From a checkpoint of a small transformer trained on Wikipedia: width 768, no biases in attention or MLP.
Each number is 200 + 20 x the weight over its row's rms, rounded and kept within 0 to 999. Layers, rows and columns count from 0. The size before them is the row's rms in percent of the matrix's.

# up: layer 2 MLP up, 2304x768, rms 0.0383, rows 1215-1241, columns 640-767
# down: layer 2 MLP down (transposed), 2304x768, rms 0.028, rows 1215-1241, columns 640-767
up1215,096,194,193,179,171,218,198,196,214,201,188,162,194,189,218,167,183,191,187,183,235,208,178,179,198,194,206,209,210,232,182,205,189,208,214,187,190,215,170,178,212,223,219,205,224,200,213,205,198,191,185,164,181,211,191,195,190,169,187,206,210,225,184,202,206,212,216,193,229,214,230,214,169,200,223,171,199,204,199,230,186,203,190,192,200,192,185,188,241,177,173,164,190,203,205,185,220,172,235,196,187,228,230,171,194,193,175,194,207,219,185,218,233,208,173,206,199,161,186,217,209,187,210,191,168,194,184,171,191
down1215,095,184,171,180,192,223,179,224,193,232,191,238,191,203,192,197,205,241,178,198,200,201,199,193,210,209,204,178,214,198,226,200,191,199,199,233,182,241,213,189,194,224,203,203,187,220,195,186,183,182,169,240,191,202,175,198,196,203,185,238,215,184,194,205,174,200,180,203,164,183,197,196,181,192,211,201,162,233,223,167,187,151,170,215,181,205,199,228,231,215,206,185,231,180,221,195,214,196,185,222,206,176,240,189,203,229,181,183,189,238,216,170,200,194,238,211,210,198,157,200,213,196,213,205,165,227,208,180,222
up1216,099,213,217,207,197,193,200,231,194,212,200,217,208,199,225,204,188,184,182,171,212,193,207,210,198,187,242,178,177,218,217,182,218,197,199,211,206,189,206,200,201,198,194,212,188,222,215,181,189,199,135,209,205,179,189,186,177,179,197,207,190,225,173,194,201,223,199,222,215,234,190,149,188,201,207,176,208,203,187,213,221,232,203,185,181,181,224,209,194,177,170,202,203,204,202,173,230,230,226,172,172,181,204,190,211,220,225,183,224,184,233,189,180,167,197,197,171,179,204,175,180,162,187,224,213,179,207,144,188
down1216,099,194,211,227,206,195,209,197,195,196,220,165,199,181,225,185,195,250,159,208,241,186,225,208,195,192,222,170,193,198,203,216,186,220,199,166,180,201,253,227,227,202,208,137,220,193,205,213,178,194,201,217,212,222,192,200,174,244,214,192,205,211,217,150,207,172,185,198,193,163,217,225,185,205,184,199,212,204,183,185,211,215,178,191,183,216,188,232,191,185,226,174,186,203,246,176,211,206,217,174,210,168,212,222,164,233,187,182,179,211,192,197,189,178,190,230,209,191,169,184,211,168,197,217,170,192,208,219,208
up1217,089,197,222,195,207,189,184,207,195,216,185,204,202,183,203,183,180,200,207,182,218,236,225,205,196,189,184,196,202,199,211,208,229,188,150,216,220,184,224,193,215,178,200,219,200,206,242,206,208,186,200,178,203,219,202,166,171,188,178,184,237,160,201,207,222,169,214,203,178,196,180,194,210,203,174,205,199,191,217,211,215,189,167,199,179,177,188,155,205,164,210,185,230,172,182,229,210,220,217,199,177,220,165,210,170,183,221,210,226,208,243,212,215,220,166,241,183,168,204,222,195,188,226,216,218,178,185,198,216
down1217,090,205,198,181,256,228,214,212,188,214,206,196,174,182,202,165,207,198,201,174,235,180,199,178,203,213,185,203,245,179,189,183,158,191,223,183,201,212,186,160,207,203,186,187,174,215,175,187,201,220,173,193,198,225,169,172,221,198,205,193,191,195,229,224,199,175,221,198,204,198,174,188,218,213,193,212,191,171,208,159,201,227,220,205,198,203,174,211,226,172,233,170,203,203,226,201,194,187,200,198,215,201,221,185,204,217,223,203,215,228,166,203,235,239,202,211,214,173,198,193,175,208,183,192,173,192,234,165,208
up1218,094,188,176,175,219,226,188,188,216,208,186,204,226,208,205,210,209,172,198,189,206,238,171,182,190,199,202,199,192,241,203,223,189,208,204,162,222,173,200,227,202,172,198,222,187,202,208,215,202,196,226,195,236,167,179,173,238,174,182,191,215,214,230,214,177,240,172,196,221,226,198,210,174,177,182,160,220,194,214,183,207,234,213,184,170,218,203,190,232,193,205,240,196,184,182,173,202,208,191,193,234,217,191,201,184,188,188,201,185,201,217,211,164,187,204,197,189,205,195,180,190,180,182,241,193,200,226,160,222
down1218,094,208,201,223,207,202,166,206,195,201,219,208,154,190,192,204,234,197,178,245,187,226,224,215,201,192,232,217,230,154,219,188,215,200,173,165,219,224,186,205,180,194,187,179,158,238,227,177,205,193,206,195,205,185,198,194,219,182,195,220,206,200,149,208,210,170,220,222,202,206,241,188,209,218,181,191,213,249,193,198,199,188,202,237,218,178,180,182,231,231,216,193,206,181,216,215,201,167,193,268,137,214,201,199,233,204,197,170,178,202,179,232,186,187,155,185,165,185,196,194,230,218,180,196,198,187,189,205,209
up1219,106,189,219,197,210,155,213,212,179,158,167,179,217,182,196,209,179,178,203,216,207,192,195,213,195,214,216,148,199,227,182,179,202,206,231,171,201,201,215,164,219,181,199,201,194,219,210,186,167,202,181,176,176,186,192,208,207,189,205,211,160,222,230,180,235,235,174,207,167,212,189,184,190,197,192,195,217,192,229,159,195,182,206,219,223,186,164,204,201,205,181,199,191,190,230,184,220,220,219,248,192,246,194,213,206,212,202,192,187,214,231,223,209,240,211,189,171,193,176,220,218,200,199,222,216,202,176,159,196
down1219,105,222,203,190,225,221,199,200,237,176,199,218,191,182,233,187,191,188,217,159,225,205,185,172,174,183,218,187,233,222,204,174,176,221,205,218,188,190,187,224,195,191,214,206,211,210,190,224,187,177,205,212,206,207,197,169,237,213,214,191,210,156,205,223,158,191,200,187,201,194,194,222,168,191,197,230,210,200,207,174,169,185,198,192,196,231,149,183,200,184,148,198,169,190,215,201,190,195,183,197,189,201,199,197,197,201,226,236,196,206,187,232,216,168,230,184,221,186,211,196,187,209,218,232,210,207,193,210,191
up1220,088,209,185,210,201,213,192,224,204,187,174,234,188,177,207,188,182,173,203,221,236,183,190,200,192,203,224,241,191,206,220,204,206,200,198,195,184,251,195,203,198,206,241,200,232,227,213,205,186,203,177,180,169,210,201,227,213,237,214,202,205,200,213,172,204,236,229,190,179,193,214,218,216,187,214,161,191,191,201,191,197,199,174,201,195,186,193,206,169,208,221,162,205,214,226,179,214,186,189,194,219,191,206,203,209,197,212,188,217,215,213,190,196,183,212,221,173,205,215,180,232,185,202,235,215,196,208,205,227
down1220,090,179,187,216,235,224,193,208,185,195,235,205,206,187,196,198,194,157,175,193,183,182,167,206,150,197,211,202,195,169,197,213,184,199,225,187,236,151,210,194,179,215,189,181,199,209,231,184,208,201,189,200,199,201,166,190,199,200,192,203,197,182,189,194,228,180,241,193,201,160,216,219,201,199,195,234,206,209,222,187,187,170,223,226,186,211,171,210,197,203,223,186,194,210,225,167,184,185,200,258,200,223,209,195,215,184,173,209,200,210,186,202,177,179,203,225,204,245,225,190,197,198,194,192,200,217,194,182,220
up1221,076,265,241,229,214,212,204,205,226,219,205,182,192,216,200,209,183,224,208,208,145,185,163,194,214,205,215,190,154,208,191,192,160,213,214,203,210,190,233,233,178,187,209,194,223,190,220,198,188,200,203,205,203,187,227,209,176,233,224,214,187,206,236,217,160,157,213,242,211,207,225,185,199,176,212,186,202,189,171,182,191,183,206,189,220,169,225,168,197,209,207,229,183,233,199,195,188,191,197,188,232,204,185,215,206,211,253,183,217,230,206,184,218,175,234,203,203,173,211,182,195,168,194,158,198,207,192,162,216
down1221,077,210,191,157,174,203,188,177,194,220,227,192,218,205,176,190,188,181,201,189,155,199,212,190,231,213,239,214,216,184,215,223,178,198,198,208,186,210,214,187,218,210,192,205,193,210,191,194,206,190,211,225,196,225,199,228,204,225,197,195,209,237,199,197,235,187,184,174,228,238,182,216,200,185,200,209,176,182,199,198,228,182,208,167,190,176,226,174,204,189,202,211,180,213,239,244,252,188,180,169,223,209,216,200,196,195,178,173,200,240,189,168,204,180,218,192,196,185,216,198,190,151,205,197,201,213,198,225,169
up1222,104,197,174,215,208,188,153,201,177,202,202,172,229,159,197,185,168,212,213,187,201,235,182,190,162,208,210,178,208,236,247,198,221,173,228,223,216,193,172,177,215,191,198,187,192,211,204,228,171,216,179,183,210,180,208,185,194,169,208,205,224,214,226,219,200,213,164,200,190,163,217,220,201,165,229,223,213,214,187,206,187,195,191,179,233,228,176,212,191,196,191,214,235,181,201,207,194,217,203,184,187,205,211,232,166,199,174,220,186,190,218,219,181,156,206,182,178,231,190,187,204,215,195,189,186,194,204,175,208
down1222,106,224,207,194,183,166,201,214,229,200,204,197,214,189,174,195,202,236,217,167,215,183,177,180,178,199,175,221,195,196,185,221,199,188,221,179,190,195,210,191,191,203,193,208,194,171,187,215,231,180,197,190,225,144,183,226,184,194,171,195,203,221,203,192,208,176,172,242,186,202,220,216,188,180,181,217,199,192,200,236,181,221,192,175,192,184,185,203,174,207,188,222,198,216,173,186,179,192,170,200,212,197,193,226,210,164,174,176,194,214,188,192,222,183,207,192,225,202,215,189,163,179,203,194,205,200,214,174,196
up1223,103,162,224,194,199,214,203,183,190,226,171,183,201,192,196,214,194,216,183,210,245,204,205,154,198,192,209,201,194,208,201,228,226,205,214,179,207,211,177,189,181,190,185,188,230,230,214,186,243,224,233,183,197,180,199,181,185,180,188,180,210,207,219,183,206,235,216,201,197,198,227,171,185,193,207,182,208,195,186,167,204,166,210,207,209,237,223,201,173,203,225,205,191,205,196,206,150,191,216,191,180,183,181,218,184,201,228,196,223,158,207,199,200,197,177,199,233,195,192,211,213,167,188,221,193,166,205,191,204
down1223,105,192,225,199,213,185,218,182,178,216,198,213,186,186,215,190,212,204,179,184,192,167,240,198,209,214,176,162,236,207,192,189,223,196,156,190,211,191,195,217,190,197,206,212,224,188,198,190,199,220,197,238,200,215,218,270,164,192,182,215,216,180,238,212,216,199,168,208,213,231,179,181,229,161,207,198,219,187,226,190,189,231,208,189,213,195,245,200,216,201,167,180,226,180,177,188,190,193,166,237,159,200,169,197,198,211,201,235,205,193,211,209,211,243,207,182,209,236,231,186,194,206,207,222,164,211,185,191,195
up1224,104,166,182,199,181,206,218,236,174,198,214,207,184,197,233,183,214,237,187,154,170,196,177,208,183,214,189,212,228,235,211,198,173,185,198,217,178,241,208,178,203,175,211,175,214,168,202,193,178,192,184,220,191,185,197,208,190,199,177,194,209,220,197,177,166,203,156,219,203,219,227,195,189,159,188,199,207,176,203,196,193,178,154,216,217,174,216,221,178,205,174,138,202,182,172,167,220,204,213,209,216,208,179,198,231,220,219,223,220,228,208,240,192,207,190,207,193,224,208,213,173,192,192,216,185,222,195,194,247
down1224,106,173,206,154,206,184,218,208,219,221,224,212,172,175,191,233,214,181,210,207,203,155,198,227,193,221,236,246,196,225,183,177,229,186,185,188,209,150,243,193,189,217,236,223,223,184,157,224,241,199,229,200,206,184,195,177,210,221,191,198,187,177,172,191,179,195,235,176,175,175,194,209,183,141,183,218,216,163,220,218,205,198,180,208,227,229,181,200,222,159,213,210,188,169,200,216,195,176,192,201,211,189,252,244,197,232,215,210,189,223,174,198,180,247,187,205,211,186,209,200,194,177,199,207,168,197,204,219,182
up1225,097,184,196,198,215,231,187,233,202,213,213,193,188,187,217,228,193,216,227,199,206,187,216,238,207,195,195,193,204,217,218,215,223,179,209,191,227,190,203,201,195,189,189,192,196,202,250,203,198,198,186,209,226,209,195,213,202,171,224,179,190,200,234,201,183,205,197,240,188,173,190,198,215,226,232,213,192,186,198,163,215,176,179,174,211,194,207,167,200,190,190,194,187,194,210,160,192,248,181,191,179,184,236,184,188,199,174,175,187,176,227,231,218,169,198,183,179,207,159,174,214,211,216,216,198,202,217,216,186
down1225,097,216,210,237,203,231,194,193,207,221,224,209,205,199,208,184,197,199,197,202,165,214,177,202,215,192,188,169,187,167,241,207,214,229,213,151,210,169,177,216,232,235,166,168,161,202,196,180,203,171,219,168,200,184,194,140,193,210,217,196,220,206,192,209,212,201,184,215,155,153,221,227,182,188,195,199,193,182,222,194,200,173,221,203,204,177,193,221,229,211,244,179,222,202,205,169,221,188,184,160,199,182,200,227,192,174,224,204,191,171,186,204,202,182,204,207,184,213,202,203,194,190,168,193,206,194,208,180,238
up1226,098,191,172,203,200,235,187,198,189,202,237,209,168,161,228,224,190,167,188,189,197,209,217,202,219,206,185,239,186,213,221,217,162,168,205,208,234,183,186,179,179,181,204,222,220,203,211,205,214,189,231,233,208,208,198,172,179,223,197,168,218,185,218,236,187,162,212,211,207,231,212,177,155,192,232,178,183,206,192,217,209,203,177,195,187,191,194,211,207,217,210,182,205,185,207,172,184,199,172,259,192,195,217,183,172,206,164,200,221,195,185,199,169,226,173,170,193,217,162,198,217,232,216,187,193,190,221,209,171
down1226,100,195,210,180,187,190,220,206,197,193,186,210,190,222,182,198,191,177,153,179,183,248,180,228,190,192,205,156,191,219,185,193,213,208,206,204,197,227,150,186,226,195,196,185,192,204,203,177,175,218,205,199,210,198,185,219,182,218,221,213,204,209,181,223,178,189,229,196,199,186,248,206,197,189,204,169,202,167,194,216,200,210,195,200,171,188,214,210,218,194,197,203,182,203,197,176,181,216,201,187,194,211,168,182,204,193,213,245,178,186,175,193,178,247,194,188,214,211,170,177,200,213,184,216,188,201,190,197,216
up1227,105,227,197,183,223,189,200,188,236,215,221,190,212,166,194,182,173,238,210,171,196,219,173,203,208,199,215,198,190,206,221,182,227,224,220,196,207,204,182,195,190,191,202,204,221,163,210,205,213,184,202,210,186,239,221,252,185,183,183,172,202,166,183,215,239,208,231,188,212,173,181,175,183,193,243,172,187,226,192,185,193,219,203,210,221,188,190,209,230,207,224,183,175,194,209,161,204,210,226,171,172,207,168,195,179,206,229,191,173,232,216,200,181,204,188,222,177,228,190,198,212,192,205,199,182,216,218,199,245
down1227,104,221,156,212,225,224,211,196,185,190,224,212,191,205,196,186,199,223,202,209,237,195,175,194,163,208,182,203,148,196,195,224,204,207,238,215,218,205,221,182,229,213,194,216,193,200,197,214,217,172,178,213,208,183,230,210,195,193,244,210,225,205,192,186,239,178,221,224,161,219,184,200,192,226,205,196,182,224,210,228,165,208,197,227,196,221,172,190,217,214,243,185,205,184,216,225,199,174,190,164,190,195,248,170,216,170,233,194,203,191,208,177,195,177,218,188,217,206,216,219,180,208,180,218,194,186,208,189,171
up1228,097,176,179,229,175,199,205,234,187,189,178,205,161,202,194,182,185,208,218,168,181,212,207,182,207,194,197,199,191,208,184,183,173,221,191,190,199,219,180,168,216,196,221,238,230,221,232,210,207,182,216,209,205,231,171,222,187,190,224,202,245,175,180,204,185,219,193,173,202,197,184,169,210,170,210,176,225,191,194,181,184,194,218,187,220,200,165,201,199,186,183,216,211,204,188,182,229,197,202,240,215,197,199,212,218,200,182,189,200,223,201,239,214,200,223,240,179,240,247,217,189,199,223,193,209,201,218,163,231
down1228,097,191,181,158,209,162,224,192,194,206,244,190,220,174,148,224,240,223,194,203,206,176,176,181,228,181,202,224,191,188,212,216,177,192,220,224,215,186,208,217,189,175,207,223,177,199,191,219,193,221,206,192,216,211,206,184,201,197,211,223,179,193,211,195,184,208,165,232,232,204,211,214,209,229,183,185,197,196,225,165,225,173,183,191,174,237,200,172,213,228,271,218,219,168,182,213,194,213,204,178,209,192,168,191,206,198,222,192,201,201,204,203,212,196,201,199,171,187,196,185,256,185,219,213,252,198,216,236,199
up1229,098,195,163,214,194,211,216,213,189,170,230,212,188,180,215,201,212,226,180,192,258,205,219,215,210,190,189,224,189,190,179,192,255,170,222,174,195,218,228,187,237,185,196,192,219,223,202,240,190,188,209,196,197,174,201,191,181,183,180,194,195,214,221,166,170,220,208,197,240,188,216,169,171,192,166,206,165,232,172,229,178,174,216,202,215,222,180,157,201,191,210,192,186,183,204,208,194,198,234,194,221,197,187,232,199,211,188,199,218,216,195,247,241,209,200,172,197,200,241,180,217,173,209,177,193,199,199,161,180
down1229,098,181,175,221,195,152,220,165,221,200,199,223,165,216,177,187,188,215,215,163,197,203,203,188,201,197,198,216,187,166,201,201,177,224,237,168,219,194,220,218,199,224,205,196,184,195,219,202,198,240,176,165,137,196,187,224,196,223,212,173,221,173,194,166,182,188,168,205,201,205,197,191,195,188,191,177,175,157,202,182,196,185,227,214,218,194,180,187,203,204,189,207,177,212,181,210,209,209,200,171,234,170,218,197,213,191,178,185,177,208,170,172,186,222,200,224,229,177,227,186,187,213,184,182,198,222,221,211,206
up1230,105,238,197,215,177,220,224,179,206,208,217,174,196,187,175,212,176,209,203,167,184,192,190,214,223,243,174,194,183,224,213,204,212,241,180,217,218,219,214,189,223,206,207,227,215,198,187,200,168,196,217,198,195,158,209,215,186,211,203,194,200,224,212,216,209,211,205,217,173,175,196,182,199,215,217,174,194,202,235,174,194,211,200,178,159,250,173,215,170,156,213,169,199,210,191,172,206,229,204,180,203,196,206,192,194,175,215,179,220,215,207,232,225,196,189,211,206,243,206,183,204,218,199,193,210,238,223,169,215
down1230,105,175,177,159,226,199,198,212,185,188,227,163,171,208,181,233,183,202,165,176,226,201,182,184,158,199,181,177,197,197,199,203,198,196,165,175,181,207,246,188,201,204,197,232,200,222,225,228,202,168,227,228,217,202,176,200,148,165,138,170,204,173,179,175,210,199,188,215,204,198,229,201,172,187,189,215,204,217,184,214,225,179,199,217,174,218,170,229,236,237,212,228,177,203,235,200,212,195,195,219,232,181,190,165,197,195,181,213,202,196,193,204,211,194,196,208,229,205,192,225,220,219,207,224,243,202,205,195,201
up1231,104,243,206,196,211,220,197,219,183,191,166,194,204,199,208,209,186,200,207,179,238,239,214,198,183,219,230,196,171,193,227,216,213,209,197,222,189,243,231,214,205,205,230,191,243,185,190,189,216,171,205,203,215,223,203,192,182,235,202,214,183,210,194,200,205,217,234,209,226,181,227,209,152,184,238,180,253,192,158,202,202,166,196,229,234,169,176,193,179,219,186,208,216,166,205,168,204,220,195,215,189,205,213,210,175,226,235,204,196,194,198,174,195,194,194,241,192,217,187,219,219,213,163,190,191,228,191,223,197
down1231,105,207,157,207,195,181,213,221,174,186,178,187,182,222,179,205,199,204,211,180,198,221,184,171,223,210,212,190,216,200,188,199,205,246,171,184,230,195,225,233,179,192,190,205,216,165,194,199,197,190,203,232,185,186,240,175,198,222,181,162,168,189,202,191,187,241,212,192,203,209,185,211,225,189,190,199,204,185,193,227,191,195,176,213,222,196,200,185,178,158,203,201,215,165,184,206,208,218,210,197,203,192,207,201,204,196,243,212,211,209,212,215,179,192,220,212,237,179,161,172,207,216,161,171,175,202,168,232,207
up1232,095,249,204,218,162,192,228,185,213,200,222,188,196,216,166,213,217,199,174,162,175,220,208,236,194,193,196,205,191,228,202,201,189,209,199,157,192,216,172,156,180,205,199,226,213,176,216,199,207,185,163,186,227,218,204,173,214,189,173,192,192,199,226,183,174,199,191,209,189,197,187,178,208,180,252,208,216,195,189,237,184,226,200,149,211,191,202,202,190,179,219,224,160,229,216,205,210,218,218,181,170,222,209,182,211,168,191,220,236,211,217,215,192,216,194,223,208,253,202,166,187,189,204,220,174,172,180,200,232
down1232,095,181,188,232,208,180,199,164,184,205,207,185,189,191,184,182,217,190,242,190,151,209,186,183,244,188,211,201,180,194,237,198,195,241,215,164,186,231,190,243,211,211,209,170,184,231,200,212,158,199,209,208,214,224,189,195,173,216,192,202,209,177,186,148,227,170,197,209,212,177,168,221,176,209,190,212,186,135,217,206,244,181,190,226,176,205,170,206,205,234,159,230,177,234,199,214,218,178,187,203,165,227,176,175,203,177,201,200,181,212,197,236,203,218,197,221,192,202,174,230,197,204,196,219,196,196,197,221,190
up1233,096,168,201,207,166,217,174,201,199,212,196,204,188,181,194,208,144,193,219,177,184,220,210,196,210,242,210,217,205,199,180,228,175,221,231,208,203,191,189,226,198,143,206,160,169,160,198,210,202,199,193,229,199,183,217,214,205,232,190,196,179,202,160,218,203,207,215,209,209,212,154,184,214,181,167,175,187,178,194,162,214,167,209,179,201,193,204,178,200,229,237,194,197,174,198,197,199,222,181,201,215,193,224,210,206,207,170,217,182,183,218,211,226,184,225,240,190,201,208,177,189,191,193,200,228,205,218,191,194
down1233,098,180,211,210,161,175,194,177,197,184,209,212,184,179,211,200,188,178,231,166,238,183,183,194,213,214,171,206,196,211,233,219,243,206,212,217,180,219,181,197,203,176,203,217,197,195,211,202,163,206,217,206,193,228,209,222,156,190,195,203,181,207,194,227,215,171,210,263,242,155,174,214,191,185,221,184,195,164,193,206,202,233,177,207,208,228,205,186,209,198,172,180,198,194,219,194,173,188,222,181,212,218,255,195,187,197,178,212,201,206,188,193,188,173,199,213,193,218,161,212,165,180,248,189,206,234,180,217,227
up1234,105,184,191,215,191,169,218,207,226,232,171,217,196,201,188,178,200,160,206,167,200,186,235,176,193,205,212,169,196,200,200,214,199,197,217,214,204,211,220,183,231,213,191,188,212,201,229,204,165,218,187,233,191,179,184,156,180,147,220,206,223,225,226,244,159,226,178,208,243,178,225,201,203,210,197,236,188,242,181,209,202,192,206,199,213,189,176,230,235,178,213,212,215,216,189,214,190,189,220,209,178,210,171,187,167,166,225,196,200,198,217,179,186,195,224,218,205,210,201,225,214,176,223,215,183,181,208,216,196
down1234,102,179,192,193,178,189,176,182,233,178,180,204,181,202,208,182,196,202,187,208,206,153,197,221,225,216,193,205,194,190,200,230,194,218,232,180,178,184,177,221,186,225,234,211,211,205,152,205,193,160,196,233,214,185,199,208,144,207,197,177,209,193,206,203,203,220,203,203,197,197,184,178,218,176,181,188,198,198,198,203,222,200,228,208,203,197,221,195,193,192,174,207,175,224,201,206,221,209,212,210,189,250,216,189,245,209,188,150,186,224,210,223,166,194,214,191,167,221,201,210,192,223,210,224,197,206,199,162,201
up1235,095,230,208,225,196,174,211,253,238,246,195,202,170,173,202,205,184,203,186,161,211,245,214,231,203,198,206,182,189,201,218,181,197,230,178,188,198,190,177,236,228,183,169,193,196,174,214,215,181,185,202,214,222,190,228,183,174,215,192,160,188,203,184,221,248,208,223,214,204,215,245,191,190,213,158,179,238,185,200,192,213,226,213,196,184,222,199,191,199,179,197,171,187,207,177,161,221,187,235,199,183,191,174,210,189,199,187,224,208,184,190,192,198,178,190,214,208,199,182,217,199,209,225,221,220,195,219,196,217
down1235,097,218,207,189,167,191,226,178,226,219,209,230,245,209,190,180,217,186,222,191,183,194,204,180,214,222,181,207,186,195,214,202,209,217,201,214,179,175,169,172,201,214,182,163,200,200,184,201,213,191,211,200,216,197,203,216,204,181,189,206,175,190,188,193,182,188,195,170,184,203,218,185,203,197,203,193,214,167,216,209,207,215,199,185,221,195,190,223,182,212,192,213,200,198,199,197,212,211,214,184,187,202,192,229,173,188,185,214,194,191,211,214,213,211,182,197,183,162,239,188,182,187,206,203,184,216,181,148,175
up1236,089,208,223,223,181,194,189,197,192,220,222,209,191,208,224,214,208,181,179,190,185,195,184,219,218,180,161,167,238,197,216,223,180,193,204,223,211,180,203,165,177,171,194,236,206,188,217,206,173,206,202,165,211,201,175,209,198,206,210,203,194,180,206,193,202,180,221,197,187,175,191,225,169,175,200,183,194,220,202,160,185,157,204,178,217,174,192,232,201,207,184,183,167,203,175,200,214,202,171,211,166,198,191,213,187,218,202,222,192,181,236,179,233,167,241,213,192,210,188,206,211,220,206,200,181,193,219,188,195
down1236,090,189,198,168,221,195,167,215,218,214,204,193,237,189,215,213,222,212,176,224,193,209,240,204,218,195,200,187,230,178,200,217,175,171,197,205,169,213,224,188,218,176,187,197,192,226,187,213,173,205,218,213,218,190,194,212,221,181,189,214,145,220,195,175,197,209,194,182,173,161,158,229,206,184,186,206,201,217,229,204,205,205,214,215,228,174,220,203,197,226,223,234,207,191,217,178,169,196,201,176,197,176,188,196,182,218,202,179,237,174,167,196,188,211,185,202,193,167,169,192,203,209,189,191,188,203,189,174,227
up1237,101,206,215,165,193,160,196,167,183,240,195,195,190,203,227,182,176,233,180,180,195,205,168,234,235,192,172,200,174,195,204,243,233,201,192,188,208,201,224,175,178,210,181,239,204,211,192,149,210,191,175,165,219,214,179,202,192,179,191,179,201,244,229,195,198,197,227,189,221,208,237,192,221,181,199,217,218,197,198,233,190,217,161,159,234,187,188,212,227,201,213,230,203,209,178,221,159,209,172,208,194,230,219,230,191,228,210,193,184,211,207,199,176,222,206,212,182,168,210,167,208,169,191,201,216,187,208,170,191
down1237,098,209,206,237,193,218,218,211,203,218,177,187,213,192,183,179,217,193,235,188,194,229,213,221,191,202,194,232,187,194,237,212,181,174,188,226,197,223,222,216,216,198,179,204,186,202,223,199,215,202,203,194,193,156,221,204,227,175,190,200,184,191,179,232,246,222,210,196,194,209,223,196,178,255,219,240,185,207,204,185,206,207,244,199,207,197,183,203,150,212,190,167,214,187,230,223,199,220,215,208,188,186,198,158,157,196,194,216,184,199,206,222,209,194,218,206,204,225,201,226,176,241,216,199,210,235,192,187,235
up1238,092,223,199,160,204,203,220,235,196,203,229,173,178,199,216,225,178,188,165,188,210,224,184,226,226,199,230,200,232,175,227,232,213,220,216,170,179,194,183,228,202,216,213,179,196,191,190,197,207,158,209,205,218,215,216,209,212,182,197,199,182,209,238,225,194,201,243,195,226,153,229,216,176,226,180,216,191,179,190,187,215,216,192,185,189,192,208,226,191,195,212,199,182,178,188,149,229,173,219,173,204,200,226,243,240,172,215,203,201,199,166,205,192,224,194,187,227,225,175,185,178,203,193,179,205,220,247,203,202
down1238,094,216,172,167,248,215,198,242,178,217,228,189,211,175,224,200,210,187,184,206,208,169,230,189,225,208,200,192,202,197,189,236,229,183,209,191,182,186,212,219,210,168,212,213,252,206,176,198,214,206,167,217,197,193,222,196,221,213,199,189,206,202,209,224,185,179,203,205,227,189,205,213,189,200,237,208,188,204,162,193,214,219,192,164,171,190,196,216,187,202,174,209,223,150,209,197,157,228,211,145,217,227,184,225,208,182,183,208,178,195,186,178,164,201,181,187,166,216,202,182,215,194,178,196,258,182,209,219,228
up1239,110,215,179,188,198,204,207,189,151,200,177,219,175,195,204,192,201,219,181,208,225,159,204,231,202,217,212,235,189,214,211,216,167,198,206,161,200,215,218,213,224,211,195,225,192,228,222,213,195,177,214,225,204,179,201,140,186,218,204,228,206,211,183,214,157,186,183,183,167,218,214,221,207,181,205,211,217,217,208,227,208,169,180,193,204,205,193,190,176,194,218,235,224,192,198,229,205,208,226,181,221,195,169,204,185,162,199,198,220,206,173,170,197,216,173,216,204,184,227,186,196,208,192,205,199,198,194,209,210
down1239,107,197,200,182,183,203,220,209,193,206,232,222,231,212,211,193,177,207,212,215,181,230,200,218,195,184,209,179,191,240,153,203,170,193,234,182,198,198,169,204,200,215,188,195,222,206,189,193,198,183,221,207,220,201,176,223,202,210,191,161,164,200,180,203,179,205,215,204,190,206,200,162,193,216,251,191,225,222,178,191,173,172,184,186,205,215,142,209,221,194,190,235,192,200,254,229,219,190,202,233,202,199,209,187,175,217,192,184,196,208,167,227,222,197,245,221,197,227,194,185,182,198,216,216,196,202,193,186,162
up1240,106,185,202,184,161,173,172,177,174,183,206,217,208,170,201,205,191,188,225,201,202,225,199,181,215,177,190,185,194,197,194,213,232,189,189,207,231,219,197,159,230,211,184,203,209,171,190,174,178,208,240,229,181,165,201,221,178,233,187,224,195,198,176,196,187,223,191,215,190,199,174,191,202,192,212,183,206,190,190,185,237,230,177,173,197,212,227,187,175,202,235,216,205,189,209,184,206,195,198,178,211,199,195,217,172,213,174,211,186,214,210,213,198,168,185,201,214,227,175,192,229,214,214,200,185,191,197,175,202
down1240,105,216,182,223,189,187,233,187,186,185,204,219,150,220,209,188,178,193,198,196,196,207,185,191,184,192,192,209,201,207,162,262,207,213,220,188,181,209,211,207,172,185,217,204,202,166,200,190,209,199,238,176,203,155,227,183,220,173,149,201,195,188,168,186,208,199,172,191,201,197,215,205,204,213,228,184,194,171,197,186,194,212,225,200,182,207,214,203,180,196,219,226,198,161,194,208,230,209,194,181,226,210,223,179,216,174,173,237,175,196,216,184,206,204,219,208,201,222,182,216,215,202,180,164,228,212,193,220,222
up1241,106,167,191,163,206,199,226,177,171,184,219,157,226,152,220,201,181,205,187,210,208,202,199,208,170,233,214,195,246,212,167,199,230,187,178,218,191,198,206,207,183,198,217,193,185,202,211,164,211,169,172,199,193,189,205,202,207,227,193,196,183,191,181,192,213,248,240,215,219,178,203,191,175,158,197,222,184,180,177,167,198,185,221,187,200,211,181,183,194,255,215,189,194,221,198,208,177,241,180,180,186,225,184,254,205,196,241,185,215,214,205,193,212,214,195,216,174,221,197,204,220,220,176,205,189,174,226,195,201
down1241,104,225,182,214,209,198,171,160,188,200,205,232,162,172,236,198,226,212,219,168,200,205,178,204,222,188,200,184,205,217,206,196,209,191,196,211,220,196,183,182,200,232,210,210,198,221,201,209,209,168,187,214,177,205,207,178,219,183,227,196,208,212,184,146,218,231,225,186,168,194,213,215,203,203,189,195,175,203,188,196,194,219,189,211,187,217,229,192,167,208,191,226,149,193,195,189,187,193,165,197,179,231,208,183,205,168,187,232,192,194,194,182,177,228,206,217,227,212,248,175,199,170,212,230,184,222,216,195,241